config = dict(
    n_kv_head=1,
    vocab_size=512,
    norm_eps=1e-05,
    qk_norm=True,
    attn_scale=0.125,
    tie_embeddings=False,
    lr=0.00465,
    warmup_steps=132,
    batch_tokens=16384,
    seq_len=1024,
    doc_mask=True,
    z_loss=0.0001,
    dataset='wikipedia_en',
)
Each number is 128 + 32 x the weight over its row's rms, rounded and kept within 0 to 255. Layers, rows and columns count from 0. Numbers have three digits each. The size before them is the row's rms in percent of the matrix's.

# layer 3 MLP up, 512x128, rms 0.157, rows 51-122, columns 64-127
110:106105142118130164102110169166129152124102141123182087106122143164121083100121070155130087123093098185114138086163152140128124127184065138114126058093183084087192112126144084156121186146112134
105:092086108112134052138105108106155132063133144179169031098145144101058078124078176094159141115132068095099118128131106164148141114120121100116109080085153159116155099173147082125123116151180119
101:137077107076177125124103109143202078155139115076190151125089116093138151159127139100164137101117183190153170090122111146103175157067154146148148130072086120121103099152121138104140124150132164
098:138132124083172177087184149141179146102126113106105130135110108115133181181136096083126123147085157146137160105106031175165146147131161148109143092137110142163105093133059176142081185090148118
100:241115081158108171087180118108146076087145095124167141167202145115098134114103071155180125167174099090145162131136142163128155092164210154124108142132153154138164147082153142139128100141108134
108:088171090156151116178104091146120140144139146094106162102185093132093088069176123195073142167105102098134166096093151089162125162162088142156143094114095162185123075094186136150149095111127159
090:151044142102171118120128111107085092144186175123136064168108158154165112152054166168136087082144165158120124108156127145047123126135154163125135093096132168070112119148108152068113116102096119
089:116144113153214094176103173124149112118108129170103174101132082170072162136114079170085169126156157131093138101117141101173153116158108189091150088103132121099185159090135166177097151096120163
107:126140102127131132104152120158167124171185135120105166126123095103119160117094152151093083162103111185112060079150138179077155115168156108133162103092155167114189132144156110137133107134148128
092:120105133153132180150183178133096104164101054122095127146125121172109072123103091218120166104112146141180115065109060130136172141114159125103109170147116094111121114179194161185146148102163070
101:143101124129113136101139154138180148107105135138082077143162142125198145215140155122122154123148154136104129098125139090159166040101131119072126139119158116111142193145097130077054109141119155
096:116155118166136137192147121135126147099089119163150145112060194103080168130114141056133128114102182126112110151118121110123099127098104101071160129217120092123158134136061129135176129114083117
097:131121067179113119157073116086141061104131143089108127123105163121096164141063178098109141101203180117120185129164186088109182116120136123138197078153176094082119116126089116111125128169108128
112:135086175109111152137083078134167142182129138156073184134130091133156154145124190166158147134122116099136179154165113170097134105134100121157152107090112149157173122125133186131145108155080110
110:165100131135055160075124134099126140144159102143073132194081140140149088162115176143190161141147074111123137146092132213155089124089140124169109029157136122194153141111101156145131150149143109
103:138109103159133073106089175082144130151137067144153116123053156142107105162111147120088069168175154119132175206137123066104138122149176166111141125122130116124157070155131076097068128092163160
099:062208098109128098150163140175148097158134138139123156151174155126165119150136151078123143172131115131102144175116119189134128094158089158152150101100145106086134140131083067186116160084082135
109:125124128177089103100146166152139059183147107127142155101162130133096148137127152107124118130173107156153181155144087119132145105059154101133189101102107130151091078116167113138147196123168156
094:108113153110183197119094099131140165094151108161122123119158149123124168112214153136112083185158157098138171079115098153153139076097102145091192097131111180087144109120199147150119120156169111
093:149079149088184115138136136122100110124193124137165160103142097156136073152134117135108178147161128058068067093111138128103113148105128133124122043105141093131130137146130161148165151172101079
101:132167125161164149125159140194141213192085159141140131142091107114146106048129127124141079147148112071155075100156135109113101098157150148150126189123157105108131148107198150121117120137099138
106:114123135118119138147075162093137120058115133128134089128066140104168135092118095153120082101145171162132145089113185089157152151152150164129113157030142115181136112171141079103080096111122136
103:105132175123101102099107138109110149144084109086139144166127156080103081115105127130154136117167089107174129156140156141137053169096157112066149084090066116179098108136143132177147076123104187
103:117159105116137150133079161121092158078125129166107188127131127114190117094091139089115102103173133145166136155086134195100098138168175152078090135113110115128129158084156107118124149153089128
103:104104159169138065144123191126091097123068133151105111144110097170128120134093163157131115178153141099100120080132076109131063135142143092092120146160143145126107183210153064083134095160191094
108:137133115175147133129180152038122120089106100093087127138136061153128184152168201133165079131137135069097129147101103129125129137038127121151169136111105122128162124113114135136120190084187116
094:181103082117137163123130092115109134143133122151131113129124070101143150206127115180114180112124148176145117178164063175062140137084158156119125145112141110138133136130129144151187087122197113
113:146129167109111153162111128138168130116108139082190169194111133091067100126116085137142128121167110120166061204165133166123183158096133120133143136139144152145163154157152125127166139162103116
103:136162116152086127129136125161095111163112175132122147125127130168145090171078152118114148122117149183106140152154228155151128144096187141099150066138110126117130151088062152091099072139081110
106:061175120119112169194084134133132106131107201151059127090104117094093173116140136089111148135177143092121139146113144121153152157121172121144136206142070145144114144118116151101165138098139135
104:113136175156118147153150129089120102186152118136059105092170139133069125147123118120157076134180103178115151171148088208059164079059189167109128179152133163165093072156141122129151115107135119
105:158146126111145094125126165081089118129117157142200139133077094082145130172097118105147111092099179154172116165164085153060131135110140168131079064099148121111103086159103151154115163135143101
101:133105098173082149061109155108110159123114125146114130096093134139119113131134142145122034125172128103201106130147092175105101121143110116124080171118198106112089138089114111109146123150081156
109:166105125148169132103055098079110148121136116181102160121165122109152094134081180110072121082169129113163100128147091065088114070081201139130111121073162145118124108080103139120172136177098122
099:100193210093110167211101148164116139135121112113117139068136120125155122115087117208116192075094138137132141122129116160083099155148153082123172108094110130140134136147122155075107129135168059
103:129147125124073079135138136097125186086126074136114157198072122136144095131127110138139150126115128119109093184164160138187096166087106115155159133142101158134102126088094090123137089127097155
090:131140179091111143158149118159112142136078112130200132112104119168106114116096187126129194071134145197084138160107094123129164116134141171084194138117153153111114111168080149165131091113103135
099:176133115145155109142104092196149169021128146150116112110098135161127102153097139135124126107133177139101129097188123066142124107145073126144133173105144131139112171102084099090071085139079158
111:161107150179112089139107106118178170135159139110114139115097107160127093131164124185151193144119116162132163081150106085145127146126195185138150116122056091155134125126101141151160162121096124
106:092118082132151200073064154152088088092158094113139150043131130130169161120114144077105125142141094096095167119134156132117145083147142107117117077103132124099119107099111085140140158087094152
096:145114153139099068061049146079143138122142081110151162084119168158190122130122103119137130135112119092075121102077110093172113187142099132142084095110114095162099112196158135187119173153138154
100:135104128114055102142096154094150119074139129115111149132163231127186098150171131183134101106110127160122184090091163165126124103108095169101139114165114122059126147104118173064108159158065141
106:148172111119115168100164134124118120144126155095079070166104112162139158121178101111099123136095153204105176137130110104153109096133168090146158143192104143111144162164073118152138161129102108
104:125117106201113169140144085108158163178129128081114133121138115141177131175147173101200120167149100110110075063124099162091114140121104090188175190150167185093107112133107160110142134126104129
118:070134121157176140144113138123140127114142096074162097161176161090155173100122161131107154109094145137128094090203105104121236161169141116174093172128133147108120141115109172090176140135100093
107:131182170147172092127128153136192096172123094139143080152153104112156054133078165084096115150151128172094107139127155123099122111158120104095105129098147123116099104144095158083188141181132088
109:127117209124103168133116167098130093151127126142128110178146085104160083133098139124152152101106032121103098184083130105138119132149147160117145164067082147155085120109162091141126188155196093
096:137063109175156123055151091120128104127083104141148132123123145169142176176133066131166131123096147105135140133145124110106164081181128097104138094157152091122117120146127183080123067137171151
101:225175147102125156087085137097150083105147159139108114087088187134129160119099149113131131118151169146158013094155114099102136112136144125173138113194066102065100084129139063125103112159119161
115:091123122126114162132114079078158107144140134072038139163183108144086126096091133177134101155143124128159104099152118176173102133163170125145201146098082129119116106098088115139120128136156152
089:081171158192123099074100092160092165146140150161165115145150165130095104127177193134110141136140161090113150065156188083121146142193157081129094104159127123097156130125156072119094093186129089
103:152114117128100159127146151096186115203097100102140181084081089092142114132131089126177142098091068020118151115138095144123157051136149174151195063142175095132160101129081146110166113091103111
100:100126128144150152141121121140141122169086076097222100199167143117145127126161083187143151115143164091168118158097133139138090109166105097145122087133122126206060106103131149105172165095162158
106:175070150133126181058078140154162071078138091117142192130100164147090161123128158101170075091156075143166133130101096130165109152140112147103038067145119129140132135114142123181133127089151124
109:192148103106133185127111060140100126086140133111079165117129180141152152085201115159129151195160115117171130116133122146099069133115131139122173109151139144089165180114169138130070118102072145
098:121095156178110092157154110104135121097178142138118172108133107149129086153114162152091164123114150140098099124163108155132145136108145116120100197093136170073129155118121098133173117138138109
095:133172098177130086138096172088167100152126170166154071190148134173133126166109128147124149126110086121125089111162160084144154143068122076146048181119209154107127116122092122125059116127120109
089:161113170116126142064126158166127135126143159151121166109213058145163156132095077155133167095115162078131152111141137134146141137100172137138099159111163149104120098169153159178150157153145134
095:113142092161199153168130113149138137153121122116142114155121115072068143117124089108077097174239133123119084072092146125178129099120097098171164140116184183111131126147156144097092158106153078
099:131118140139133099129154140067162073131211126132114177096164183140192147151077133136171137101137195133078152178143129074130197165104126131094136179103175076072088152146090137146101143116149101
103:141133120097153104148130157133122089131090123159061115106140174187079132182031116150101104149121127142098111135122104188112111089151142090138173078095156129140088139161109111111179112151106150
100:140127110095156118107164198146081170098133133152132133095137124168069138086156153094148192103143132095085120194133092125148164127132108146125135091125181124094109146146111128158119113040090170
092:181131102118131084175143163165146143162114145154102142132132125137140039184109141144101115157151093124151100117154136112133124082131071177102132117178180127133114117098144171130125109093136185
102:129100101158130143122109118172096184084137076134130117133125094161181154133151175171121097113100175122167105157145155132105165110069104133148161132141098142143076142164098145104098128129073134
106:099126105125076139177114106104120200112171133149145128080094090080140138100141111121091151158142109121151135147145111160181152135092140112134123111157156104176189144169240148120162130079128098
110:105150169132112114121086134114096182151089198092105070118123101092105149109094177096138092125145093145132110153156086180134100163134148146119166110055150125138157094141129130108130125211166083
100:086135104117087177124071100170138189184087181162132087169141148099122146130113114149110088132091100090112056135142210144079134170092078132091174117143148131138138145114126174137081176138158129
094:089137112118140078191107100183187143133171101147127169066070094168149100108167190094163169146154096094148151144086130081156128107128121123125131096180174093119117147090172145147106132107127131
096:143147158193089152140155143175130173087146047119156078152160084095212049174160122172151117117104100150122150131114062140114087079118102151106105116096156112113143062184084149180103128104145110
108:117143140097121099157125125161132183132079064146132163128150124171136131093165138148079173103166163157148169089163130115069117134155107103202180113158071160151120109081054071133167094167053160
095:133127131145123161098157124148111090136107069140087111159072121110138114120056057125177128178116159169070109132149147131126116175119138126099100096121206058078108084131144198139150120088145098
097:142157131078137106189174170177112125152144126104185106172192108147139152118213143107094159076162096150065133174159112071132145168070060141100111137128092137166175151147136127176116127127142167
# layer 3 MLP down (transposed), 512x128, rms 0.211, rows 51-121, columns 64-127
109:127103147175109096167139122091096183125141139155084180148126076150118134153158149116164110124180178109172165164152164128139117095093104110098082173113092129187136170122124157096157060098175120
107:141116180104147165041128133196122146135114143147108177100171075118120110124094125165157179137146100174153110205086114171133126148088105095143102167153119123114103157133059177126122143068126136
101:113130084159171206152136122160171151123123104134114143142142166161134082140076092144117100141127189062112178115089116165125150197111134179147127127132073186155122109174173097139080144181136162
102:155089088151130114132072079109075119138113127124113163130120101104150101071101071111120108105138116132100109133134239151073169102077108128173144165077138107150144127125235137167162087162094111
101:111108124086167142176115149239060124182143111156107136148117103138131086153166197064143133119105106183136102145146116101117136103084124122173131158129144074094089122168098164093084163093173130
111:150152112165133106117184121100126189113170110196146077115146090115115189094167116173117138131120119078112133117080141171166130163131073085134155141213175147151168150092162096129058113117121162
092:126072166136148116120178149150150143123132247127118103107102127118150146136091158125123113074089156081163128125136147134106146160095071124157112127073183091118162086105161111101135040158169129
089:131150110147064120106110144154146072117158129101155148162167166111102161081198107107151166110157128104095142109188149071079159116156087082160105105126091108134123070156116173090130122124189186
101:135138132147144121062165092149088143113159146116112142095173096149148120079124127125144121139084141206061091101157099116087148089140164112156180156142157108088151149172139084182132140165170109
095:117172112148102124164125154053113114168130136088168188111072128161145108160133181130139119097177160171100184080127087118086126140116129105174128114120138145114123159047163139127125118122104120
096:104114086101175080142124156166119141145070095112085102222092078096087174171128167109105090115114142146102163151157102157150169123127193177108128112097116118105156178149105126098144127124154161
099:148140129160150089137106105099109105185098142063129118173119161120101107111138074121122131085110115100159112146154082128136170168101097127148121107058086160099120152112098119164116108070124119
101:137121118145114116141097073077143107116099109107103189154105151130149093148131129174203138149082054092186081157155116125060103094152078118064106160161168116130095092140140071116086175156128151
101:152126142148167126089112128117139115105108126124132087093150146125137066148146147142116114113105105190142152102162135142158140116131139104094114054075155114155103176108133170078137109116200110
105:145126098133127141128156096080165100116142122127164138208072108136146141085175160094142155126127068114078194100099116131094111113142135169157097132156149149115204136074137093067176154178069117
101:097150121148175107110122169079125132135124094134133076157088189132088101193099162096109115179137141093135125194113147113082127111194112188115121117193120142133155139162116088145077125173192087
103:138171119123119096132119113171090115124146132130158092122157146169164122112097134146125066108081117168093088170128141144101109084126092161142100127137096100083152140143102101155155153141137152
098:088123162117138142104162102117119133126171148153125077159151153059160187161195067106147106172137033132138103098128096129126152118170127124144153107135094150101084117125042105120073161165170089
101:144074134092127151166109153112138084170154149122115124156072115135153103109126126091120114116103113173144119108105157138117149157148037103138158178166151110130094071080065119135110060106058192
100:080096167187122137144086170094141113142122158120140167221144147120141191111178160155116124125161125102154145097080111184138181081118082133132131131111123127145097083143168122147117106090097123
100:088104086112071163118157130115106191188100140124045126111143068088156159106162128150132086115153097158153125148106101099118161132091178175103142106101139189144105120162161116197168092124119039
107:145120093162161119189100114130133076175109143144105098061172172088125178122093129152120128165113130194160158089098096098145117106124169101089132140169125089082157120151097154104075115141126087
097:102155098115187122173127072121097146152130171135170071137115106122093144078127097135168060085109114156135140109124135111140108115181124101111151107157108147096129077181213146188117197114131103
104:061150126150083102201096128146092153133138169165137144178117118031142127069093062153062130131104137107134134133083095144131147134205103086121048107145125119111095148100123106142115163124089149
104:135080134141134067117158193176097128126063161155141119106133130193060149151121083172133177126134102117133115122115136156131128110174149125115130141167113097111127094202141124062142087155167096
103:160145038217140144106150127126120163063088109121116096141149103138188120128124150101131163185208119127142185188140126129080085158148135079098130122152074117143123119081131148180090102159150166
095:163117156093126126161148099160029150174113101135130083018145170126111133173047137112171165107158108102117106151142128124117082084138164137141132141109147118152114110160040136144159103150136154
109:142129177078128135164078161196094141153110153119118107117132125096093087179135124180134106166134156125100049155116142141137144190077135166120110129106157079129167101181093171103115171086100136
096:115077141129135175157131135166099108163109098099147133067181106093108145147071092054169115161164151100138179153052118136143144131165099082184107121123134164117133138167122214137158113082165123
106:082171074128105103139164115138143104118170163147101146110125161118113096142146109176094151114145117122134087182150126054068167102112125146161095150139107132142118182133103112087200191117137152
095:118133137143132159133107095079160162123140131144145184107161144111088126126134104113083120152064077120121134177183186176093111039193182105096101180162192175137153144124155109080076098153160180
104:119131113137144090175168085119095102079064098088133082173082106099101184138121119120148071078058096178142120135101132110108124140173051223122100105136124143185159081132079196108045152112107131
107:085097110158133133124107155149139111152117162130160122150154095161140142156203196157129161155155123100120134140103132151178131082130114148118152064101133152122111102115146117177106121082181046
108:145055116175115121146108137148126120054156121139086122091136136036103121102089155109158136104079092068174094170099149081138127134158222122145042144126070150127146134171129117117115110096165099
096:128093201118137125169123149143109114077138134122105152166129139132156137117134124193157157147128164171123089115068104174098103129147195108140083131179147155113058169127135169053124185103112189
098:093154114110139179094147113150140116105134135064074106037159158161189133073095162149131146157134079125149130100120133125114107096130164161103118144135109153080161133157078149148127137150173170
093:118113134136135134140109173130143186087102122182093073121156113178120110180092137212142179140140181179212117135160133148179115134148062140077129077128092081217118117081127141142153156164144154
102:186117111143129123119079158124144153108117098143069144190164091172139064197175102126118042163171173096151197124095080105177137150118145108085180129123157104123132130121146165114157080112110109
104:106174074156097126112116146123116136119173092114121136121136070150135156121176174177124138144186108176167165133186127132095136100076173099116130116127115135098160156086136180171127150118097112
090:118162124147059133165150112110135150132146133135176170092124156135099156091153125131137153142125140177143094104106065112124136097064116111113082175136166189102184122152136140104181144127055082
099:146133159125180080154128139084169117144120136102151167093142156100133123147215121106094094114116096128118100123122189112106153050149123054135089169105118123178125097051102051139148110148110103
099:105121150113127130140096114186128169107149198122142110121081160094094095109167142146181151130105111131080143146172101077089140153122173189135107170115078143067113139166134088178124114131064155
105:166181080121080156188172096138097116158149110094101113139117132127120111174180120144144115155189162163196104148104116155121130091104150126102143159173156099128140171170079178122148170132127127
099:073185036139116112113151170093151152107180097140153132075170045127157198117138151131119091122139066107147132115120109140178162099110131164128062167134121149168160089091130146116175050091113056
109:116124135171153101121168119094099079077130143082120099093157175159115183136115148077135104121125163091136133082130124153122118167151083129154134156100127158083059124130112164119191084144132122
104:117120117138128152093153130178136134144144164189145146093149129085200114100089159105094126163138153102088151132063126121084167124114207085101083158087135119148146133119101104063167166135194092
101:091071168126134123117143125155191066122152153153119132121120095139159146078118126072111130143171077149169114103081110100100151154103189124103125155107121189131114104122053054115106166140097095
098:143103144118129080127109168095165081158143102092090165177087071163144145161133132149159064084133104130069082132208148167091107183122176150132127114135102157141110115090141121074119146111168142
099:137132110157120177103115115102191130115121136137162099153097054097065107130132180125057109105112129138151162178142150138149087102093124178080184177153176166191138133114165188159161137157121183
104:160155084122105108159065093134095109135157160106064168170172109083130114083137121221129079144186112160091100128152106178118063164091110134143137108047122121120151131098145104113117080154173134
094:123120130081140100138137177092160109101123156095117196183156214077116093130107124160122096123114116096165132140182097144147096068124120083138099123147201104128106114133160120069142115110108099
093:084166141152184112140150065141111096079154129100172161089136194112110111151049084129090137104141154141137087142180133074118137172099089152077136097085173099149080190095196153110107071153119120
099:146117132180149184144117144122081108099083132128084122093124138137144114136157113208162154161124150116141099087108184178116087125103154070099149131116181135190091120135163131093151136066197145
107:158065170126142148093087168137095083204170110158094146159109107144048126091135102118137112132135132166144110159095115113119117127151116124052046093089130124122147207103108092151157111066147127
102:176171119143117134119133172089189102152109113105100134205156105178043127157111112124105155080209129060084128136155102129116161163155151114140174139138148122144109127108121166098114156134120106
099:119146136167139071137120146159155118152116171121161146111153096186188174110098192113137103093110094104089109120125082139186162137168169115199127138127170136151103068100124084128159142123098179
103:136123112135179150129103111186131091170112110088153085177106141136166105101129169138184198098132138140098096152212148163102144054156132122126151131095085104080146109108142144134193163104128138
090:108106128158179055182066173078133115142167174111139156191162095137141136058124135174106108144176147207158109099172062101140116164111131146106138113194178135073101103111139173106065128167106129
104:157147121099119090083142118171131074175125119162096145067169163137155169149145108112134133066118095105180075156094086156101134136137086119128160165156114129131134169153149097076129113054174079
103:145113172169106161135084121121117161161127136132149157059117104147179141129125146164093178085079107105138107125127104133118115056142129137167153114119096174150140092103139143142136173127140195
097:117149157147140163108096148145163145176128107162152144151181125108189097104126193090138174116134155134113125082135225125121126163044168166089125152120126129136151083125124120138106138121159129
101:081144118123157113097184154090164113101188115177114157101136132148159138094125148133135150086114118075157152175138094161167152158126125139172134131085069128158166067122131108140153164104131074
100:130113130163125142154155185107160154099116122094131077166094125115146170083160085140140081142125174157094153172121062117099158140111149145065141154130146148155118059173134088143197117096125109
102:144121121102099106131146151159132105137129094097116127147135188128138114152092109169117092100142128141120074098176081112184119092144064086132136046108140167190142155130144117101187151130070122
100:112130120120054138166146100052087090121145119101137016116116126104104146079109110139114125172137119132071190129086064138126109157140072161140084153112098111155116119126167126188156159120147104
103:078071152091166140110106227159104136117106145072083091133099123138136166058154151127136120112084085093147090139139109178132077151135134147141157111115116101174146148120143110115105154186113090
100:087145104109133092167132083160124141144057182140144128174093153078086112105131066153131130127132083097044064086141218116141161161086145114134090099098150130095180146167173185158132140082137085
087:099123121164126117127036126107139108120139098113120162110137099105162120066158139110093101091131130094089179157177126114120140104173119176120147111149099137119141105101147157107174117143128145
096:119187136141155075137150097074176164152104137140138110138128143152119170183116080085186148131127118146161136129147149121108145114110126182127148108153114079099114138134139151087146153173176155
112:136064132111158161130160111143164164144090132109097198078109166128080134144128138159176148136186115079134138118112141121109109141136134106180135213097167163079159162113100117116090151127092216
096:094130115106088116108106131144131141119207144081140104091096122135139100135084143129154208135173119114078134127170152122129165084123107177106146111050133138114141053159083123163136140123143107
# layer 3 MLP gate, 512x128, rms 0.161, rows 52-122, columns 64-127
103:067168155126142109101114103131179127132176119155099134157120107123053140103161122094160150110142114152174067081082088084137095068148127081108093150105149152223129132117165102161111163147161139
093:202101145136153140177129167036040100125134158172140090129138151117126183172086097131048131087157138131132104132088152153168131088104142096127163131157159147116132173127156145125126114122109144
100:120144148115084106085184183102075098142122143111121148084116073112089097154163082065105113130120159100102125158113072174127128145176166141149070126206142133147113136149152050184144171126105123
103:155158143187114211058111089173126067124140144098166140156109162123137120142124152083179140105131124130138130137155109134133135137162120136142180129123183185162133149092111123070100052115144160
105:066105160159128127131185147165192061126118084144123139176107129079140125180110165164146124106124119097159114104087112089102153099132161176138109134079089150125131093149097149119147148115115210
093:144157170127139139206151111135165163093072123085119106101096083076124144093134091112123130097094107106099126195150107163137155147087095083134143115115140067178127151137103117105187114120181114
090:181125115114163139120108168142168161174110137214115199113140129149071118142156091158131167101151149101098080114147130082116124116168133142097110108171091143139167167117121136191101148119131155
091:122138132147136106101110102120085193114106179103098074124148094195139198107165136189172187128088164110101128145083124091112160159140099125145145196155167131125172130152092105121140108189165103
094:088104112126084115117104111052118104078208142161145131143057093146137109150136074070172080153153136160085157141132115187151177107119146115130147072139092117136185156086077099142132157174118159
102:095105100113124157166123110057097171150191093174141137162101114127125165133084117102173080091130108092150159189168153129081107217149136119158114132103124101136111100154178126109165171151129074
096:103122172178154145120142112092068119123177117154148097032159142130060116126079109138173125103125153082153160057155115077170155125072208099096124124157118154121187132119161125107085103166098149
097:091112118161171145073145128099144164069166105121143084140150088144123108127152210081091105109122129166089177100159163084159145163076119092187117105144111153121162172152092129152155112087124142
106:133121153177091128091042087106100125083138101164170116143135171107155083142161119173090146131113152094124149084165120058123113112119144152116099147160087135174103149108139100138103184201149145
103:107165149147139168187170142134124146100156080136155153177138083124087112101139134159113096121194112102109118117154162102114145089106106095157083120158163154167161141168129128172117166114109140
091:122154118089082104163134162139131178138143160157156148135147120119156157170113123127170195059092152108109109107162091210108148136179100138116064156112139109157101235125107159117160104141118161
106:174092195115148129065150103170133124104105134105158152124150114110177096102139166099126202084103097153106134098177110161084176166082089125137131165103113103154069130116183129142155121137103124
108:124069071141122176132078113133122074201167135096134154102119101185108099081120095069133158149129071144139174148150155178141157192176140127178083119103102128179103122127175102134215116166081096
104:091134117140117112081135153137187134157122172128108111137153115136156149134151099123135149084134147164084123158137160131105183079138180200053099119179116124094122133145187104087150141135179065
093:078146180122069101173099132105104127170145107157138131115127066065086117135133128170136142131112134171181139084120122183156102220141071142112115155170070120168090156185132143151148171126121131
103:143081172106062111196137124135118120100125165092035117124144132156090152132129150108086097132123143162101146173137151199168179108077072139114161134168160152133085197113116091115210077153113115
102:088149126136150107099124167132114149192088166150126078109071156116141152096130099142138158146093144208170123078120166099094097161116116157143131106144197078093094110140128155098128110123126062
102:204150142085090146073066076124118184107171136125085176117090173095107123157141156093102186171218111088143164114157155098157120099129156124127142109099129070112163134083094101107137073111107132
109:096137120120156127105085142120172169155076096072113073100125128138135095211125107112113179098129121114087154117129139130113134084140125121088135122183131148143228178153091139095107201143195100
093:139157134174207123080149115074114125142125195131150099147058115090060121068125128108084153116100139110128119073161142124135127182146146088172078119105125123122131151121129150125103166136099101
106:114175146117167093144117154075093148171147100164141134127132126087076123120122127154115149100163155118146116065116155045093122111157147120119164148182112080128180103091154099142140104121111172
102:100135191105117130148147099141091104190131152172113090091143189135084087155060122110183133133176105123108106132158170126120083096145141094115149176137157148135137090135112139137127107132135167
105:111158169151115178097141101087187137127149081120097111118138107110157125067108129141121180096133122126086183149209092128159151117130193144118154160114055170169103146143112102113189148142162103
098:132178149117110125170145134193144136127131147114126176130079155142119112162095096129099182126081103169122098085140215147128120170091135159116178136143128124166106173074110143123086127122069091
098:121143166139085114084144161148158161139147087107160107144173113139137127146140139106134094131130127181137140098130117079111190148113145129172133121080104131134125148110124163188148151156157104
098:156129124098124152122108110116110159160116186123128145149138108142173195153163093115148132097110206134110123112095162123199112059093092150111125092154042136115197193093149145123095125154208089
103:137111157167082067119156172096156183110153150151118144140143128140139145067179103135118107144077096058105120091090117076113137115150143138120104155094107123142155130138130103122137139126124118
103:104127189093085162143150109122096109137125088144175108158105189149100122035086151071106119211131141166095112157162157105109125126093135123152158114145156120117135153153156152173177108150090106
105:114125092120146105133147152123181151093125164112092113098168104108097131180096109113140150082158073108091064159091112116156216076169115125130080155150165135175119161113083161121087141085168143
099:080172191111108150183119140176088156185147142142171134079060117089090076077124134138140153110096107098147154109156107119144142156160139081096157116155094056169095114169075139157118091142149031
094:106107136110140165118084180175149112152151185095140154095110163127106152165144102098150122087161158133103161080122151103132147112088174158152113125198160090138198145096125096142186138121123151
084:117178129099154103131144172122101146119160133123144143123094106132142108139126105130167089115107131143160112107133118057095107106111081159070138178088126191093141178177070151086053127090180134
100:233138106136154136116117122113162133067159162117138099112097154171152097139110142173138124114109138109155129128181076088139118146171126160169122170078129153072101160096096097087081134147128139
104:116107162189135190137126110131165179156157148134066141108116131131117115196130146149177186130049118171113161088151117097139134175163123137201133149113119116157090115106121120135149117117105111
095:117137205115142112114124105148162150128077107160072136196047139134142109111086161140136129112106203173106143181141138068145097144146111120098199107144151052155110163150160106096159119180118097
099:144165143097112116101095122165124046141182156095110116143133075165160092139153104120134118138147075182112140153084125159130051232124116167090133126114121147096117123173163172097139103120171096
097:116122112128200149084152120168123089184157143142135103100104107142155169119192133104163097169069114121123103123115167132081153159125156071172143078113124165150150130153067156142137149171144141
104:144208172146191110181173123150171161114116085080102124119063118139153138128134102105117133201132143132160088123176143154096138095084140132155142112116094070109146144105118098156167174140144126
103:138085168127087157140117106063092140154163072083120126123138134194122133174133195127120119175178111129128129159133105113092159100119099105213154122104124138124089099119098113181115135140118121
104:132095102200161119083146185090122153122155159108060072072105125173090084166149187078191085198140159130115127083108102114124127138146120120122153125152146157118117091155150122086131081127123126
098:134150121117057146039109142111084120113140170134136120151094120133155133104131105133153150078118121105143199114113140088077116100115129195149114119131080101152170119143160110111069137117071126
097:186134066083153136059107085091124101126110174152140119138134129154136081110126117173139104136088094146136155136147143134129111137138181157168146144106148184127126127136173106124153160163091098
099:154110112143088144138046135137139158150123104108154121194189103120150130116158098072136112156088183110115088133136221150054173111094118150139171099126142118164152151112133095123137098156055104
105:121129081173117136082180164128128128095158155152066124124132135092081128083140126071139106084124133172071141048158137101090113151169125119173103083168182121156172162130096189077217150152127169
097:120162084146097189102121173166095184082127123126141128152138095104104169110174121154158160106120084202118153153090152142150080143129149113120092167141101158167149161156197101129096127094187121
094:087166136125120120103120123108113140157161144162068102149171147066143103117120144164141129142124124049159160131098191089082058079140125119125163176163122144145085137174158142051142130222126127
100:108150107139143131109124111145094145094140157099107132176192182138139158162078149100090126175134190229150068122132180108093099180090147109091084202107085155077096170151150144166095113155138123
108:150113148119091151110104128167135114149157106156103157209148115163075148153081145084046179142147113197087143149171155118177171113127165195169160100142152130113169143143101110135136078186111156
090:084127156172092138170109105072157121056123102144087117092123046107137125166189186095124105125077141123126197086131114157153161078146164170110158084151138097128085098172082148141077077090108078
112:139150091103144163140079074145052111074144180146088131119131164112102157100190138126124121108170096132194132127085137144130091107110146158146103129113119112106178173158144084101086071105134142
092:129133176102065130111179077161102082098157114133145132105137110134144055168171082119115140161154134213137160108128188131133116113101157192085107148125128183053177114129152152128092113118166131
102:082166110115167150096166146108098128130161085112091131166152098096148143150081123104157169099110179084141081178169113088094170122192139120144171125107091078156153155137155147070164130100192153
090:175113139065065189097138140205104151082146095161153153136190049115100143150072124067158141079104113097116159169125183162142160122124118067130066130130154122103165106149158113168136183107134111
094:135165128122101135059123175201153093147106134092142090176097107171120095170112139156147184124100102145134181166212133147122170119106150119108097182125135122102139184132105109229114128138127135
103:140129115168165217192155093088142136099089132051141073141158115094162144112122139159073157133099128151105089103118169152096105108151162142185098151157095184155161142115121148098126162169079179
110:120136122121165114135139079104104103102153151128070113114095114126089207122130151136100135133106186142111109170162107152152121135194134100171101103079173095122087183126172148134165150134168119
098:152124147149178150132129072148129094117057125088064087144037112099146105145105127123146084118119125119128162143089107147100067149112124126132137098162116182131141179135083150061143126172135098
093:134034082143097180088139156136159129150197148120111135100102131103082211137150110180109101174178170134122127139099157156095130101147132125088098137074137102130103119092080172095172146141117136
108:137091122082103101165163117106090149116138211108165101106138154103089154118112156130077129204116155136116105142144153183182103091151148067160113141113113100170167069122131099159146116183177163
095:133139138138118138156138153118179124145177111068064111198136119128092114183082085136104129099094146123137166098137104156098141147158101167147156167048148131133109151124081131146111106080180137
102:156140103152121133085130141098160164165114151129179069146074105181180128049125151152129096152126080092117108183109130084080055131108189148151095135102112122140121209179168128205086093172104069
093:075136170138149103156075118148160140115143112141078110134123190113124144155087116148117189151149089127079102104109134062153124187091132158117108164122169149142086217157138116103134088105088166
096:109150119127182105098166106130163094115128149110086096094108126160120132128103157086153107187187111136150096104091120115140112135134137079142127104152225100113137149136112138184090128097131089
110:121177144134147109108103135087120172186102155124129128126132124101124197143094056117121198130101106164150119147108175132156131141077149165125208144110104149159072168153114194088129140162171165
100:087086179086088156173123156156138134093111190124124110126108148123132117089103173118107151098139104163167112188130143096161146114172155120074150084166124034167154177142165157172067191146145109
098:144143136080123140171103124111165184160170137136171191135139087144121108194146139141108163103152073092165180159155157090129130140112095131174186092112058168118133110146095067136092135149192187
096:177119042094133160104115067105092117068178156101197117069151166170152153099135133107194181103121184114082101139065155081188202093161150114152071083117154120114113156126135125134119109128126105